python train.py --num_attention_heads=2 --hidden_act="quick_gelu" --norm="layernorm" --rope_theta=10000.0 --attn_scale=0.125 --tie_word_embeddings=false --optimizer="soap_variant" --lr_head=0.014 --train_tokens=151000000 --max_steps=4609
Each number is 50 + 10 x the weight over its row's rms, rounded and kept within 0 to 99. Layers, rows and columns count from 0. The size before them is the row's rms in percent of the matrix's.

# up: layer 5 MLP up, 512x128, rms 0.564, rows 390-395, columns 0-127
# down: layer 5 MLP down (transposed), 512x128, rms 0.559, rows 390-394, columns 0-127
up390 110:48 47 53 53 52 61 38 52 49 57 62 56 23 53 63 48 57 54 47 41 64 51 47 49 41 48 55 46 54 49 43 70 58 44 69 58 43 62 27 55 64 62 44 53 52 37 26 59 58 51 50 32 52 51 43 42 56 59 67 38 42 43 60 59 71 47 37 48 59 32 59 33 55 45 57 56 54 52 14 50 55 54 37 50 44 66 46 42 52 53 44 32 51 56 61 51 56 52 47 72 54 54 41 48 51 43 43 61 29 51 63 49 45 36 56 50 46 48 46 54 51 43 31 61 59 40 55 42
down390 107:41 49 45 53 61 47 37 36 59 36 39 52 52 47 72 47 35 48 46 52 58 63 47 47 60 56 54 32 72 58 45 49 46 37 43 57 54 49 32 49 39 68 47 63 55 59 41 36 57 61 44 33 52 39 45 45 35 48 45 54 44 51 52 48 32 53 60 66 59 30 56 37 51 33 30 70 47 62 53 41 41 45 63 45 58 39 41 60 52 35 41 50 44 53 33 40 46 48 45 49 65 51 52 45 53 43 46 68 42 62 47 36 41 44 41 44 57 27 50 55 25 46 66 60 53 50 52 52
up391 109:45 47 55 51 46 64 60 43 56 42 46 45 60 48 31 52 51 46 52 36 59 55 57 51 66 43 52 66 52 45 57 54 59 30 56 51 48 52 55 43 68 47 57 41 64 52 64 51 49 44 64 37 25 40 60 54 50 68 51 47 42 38 42 44 42 46 51 38 52 59 55 71 52 36 60 41 47 56 50 39 66 62 28 40 39 50 69 47 51 40 29 44 51 61 82 50 51 41 57 55 52 48 60 59 53 64 61 47 54 28 50 68 45 45 63 63 54 44 41 51 46 56 49 49 49 63 29 36
down391 107:56 57 59 54 42 54 58 49 37 50 49 53 44 63 66 55 50 35 59 49 59 62 48 65 59 64 64 44 65 53 55 37 63 47 56 43 45 53 50 38 51 62 40 27 51 78 44 68 61 64 55 47 43 41 44 36 47 50 58 57 53 65 67 46 50 56 39 67 50 36 60 71 47 52 58 38 61 51 29 54 54 50 48 59 59 79 46 48 50 60 39 36 44 44 52 41 44 57 41 53 46 50 51 81 58 42 53 42 32 49 53 45 47 55 31 53 48 38 41 52 59 56 49 54 47 54 35 49
up392 102:42 55 45 43 69 48 67 40 53 54 40 56 45 49 55 40 47 65 29 59 42 39 60 52 39 65 44 48 43 59 43 49 57 54 63 58 47 74 47 51 58 36 54 53 50 30 40 60 65 62 58 45 48 36 48 45 45 48 46 55 39 68 69 53 48 45 35 58 45 59 49 46 31 42 66 51 42 57 51 49 41 63 51 55 65 53 55 34 51 51 37 48 41 50 62 50 60 54 67 37 50 53 49 59 47 42 30 31 42 56 43 61 55 43 42 47 26 29 58 34 46 56 25 43 58 52 40 60
down392 093:54 47 44 68 44 35 43 53 60 52 61 43 67 33 64 59 57 31 46 56 54 46 59 53 62 43 52 36 72 36 55 55 54 26 41 52 54 46 42 61 45 66 51 52 48 54 80 49 55 32 33 38 45 67 50 63 48 39 58 59 44 35 43 36 53 57 60 51 50 48 52 45 56 33 48 42 48 41 50 48 58 54 59 60 51 41 50 33 58 36 16 47 55 50 42 41 41 47 53 59 36 53 42 55 51 44 63 44 34 39 56 58 58 58 55 52 47 52 64 46 57 66 53 57 56 54 41 64
up393 106:51 58 60 56 39 36 64 40 23 54 52 47 32 56 39 61 48 63 59 57 58 52 62 81 65 41 35 42 68 52 50 47 45 45 53 62 53 43 64 44 52 34 61 50 54 54 51 56 55 63 45 38 50 42 31 49 42 56 60 34 48 69 34 64 57 37 48 64 41 46 47 48 56 43 55 53 45 47 51 41 34 44 45 38 66 63 67 33 52 43 48 65 34 58 53 49 51 52 49 45 53 62 38 44 47 48 66 44 51 70 56 48 55 52 71 43 52 44 48 40 50 47 56 48 38 42 34 44
down393 095:30 61 61 32 59 61 54 55 35 46 32 58 67 46 55 55 40 59 61 61 63 58 55 49 66 52 42 52 54 51 49 55 60 41 70 40 61 41 54 70 56 69 42 54 51 57 62 43 51 55 40 56 27 50 52 72 45 44 43 23 56 38 51 56 54 58 45 52 53 58 65 53 49 48 49 43 51 56 37 52 46 61 46 60 51 54 49 49 44 41 48 62 62 55 57 58 52 59 44 48 52 56 71 37 51 62 55 34 49 55 49 53 49 56 45 32 12 63 54 50 34 46 41 56 62 43 49 45
up394 095:52 53 59 51 53 48 45 64 41 51 48 50 42 65 44 49 47 41 44 62 55 38 58 59 47 45 59 54 56 65 27 44 54 61 61 54 48 39 62 50 43 52 60 55 54 34 57 36 35 36 70 56 64 51 64 48 58 55 51 37 44 39 36 44 54 40 52 75 60 67 30 56 67 58 42 45 58 64 58 51 29 62 57 47 46 50 71 36 50 47 51 35 66 48 65 25 52 58 50 32 53 46 55 29 53 53 40 50 36 42 38 53 52 59 42 39 41 59 55 52 42 51 56 45 31 54 46 53
down394 102:62 36 52 67 50 40 49 61 58 43 54 48 41 50 47 41 76 41 46 37 26 43 57 45 36 55 33 58 47 43 56 35 54 39 58 37 59 51 39 76 37 55 38 65 55 61 30 46 59 50 40 56 52 59 49 43 85 46 55 47 30 69 62 44 45 48 36 46 45 39 50 37 41 54 27 55 50 50 48 55 67 48 47 41 57 71 59 59 52 62 50 46 44 64 47 38 41 50 48 62 41 47 46 47 46 42 54 51 52 53 45 52 44 58 55 39 44 56 55 45 49 51 49 34 53 56 62 40
up395 092:53 58 50 44 44 41 45 44 53 47 38 49 57 53 53 43 42 36 61 61 43 38 36 29 46 54 59 43 40 45 63 42 61 67 46 50 59 56 69 48 57 75 32 49 53 36 53 57 44 56 53 51 42 23 44 56 48 50 59 56 41 43 48 45 58 63 34 47 58 59 41 28 38 45 47 40 68 39 51 56 62 52 53 54 68 51 66 54 63 58 36 61 51 47 40 38 47 37 48 63 35 28 65 50 37 66 39 56 53 55 57 65 52 53 36 57 64 44 55 51 59 70 55 64 53 45 47 40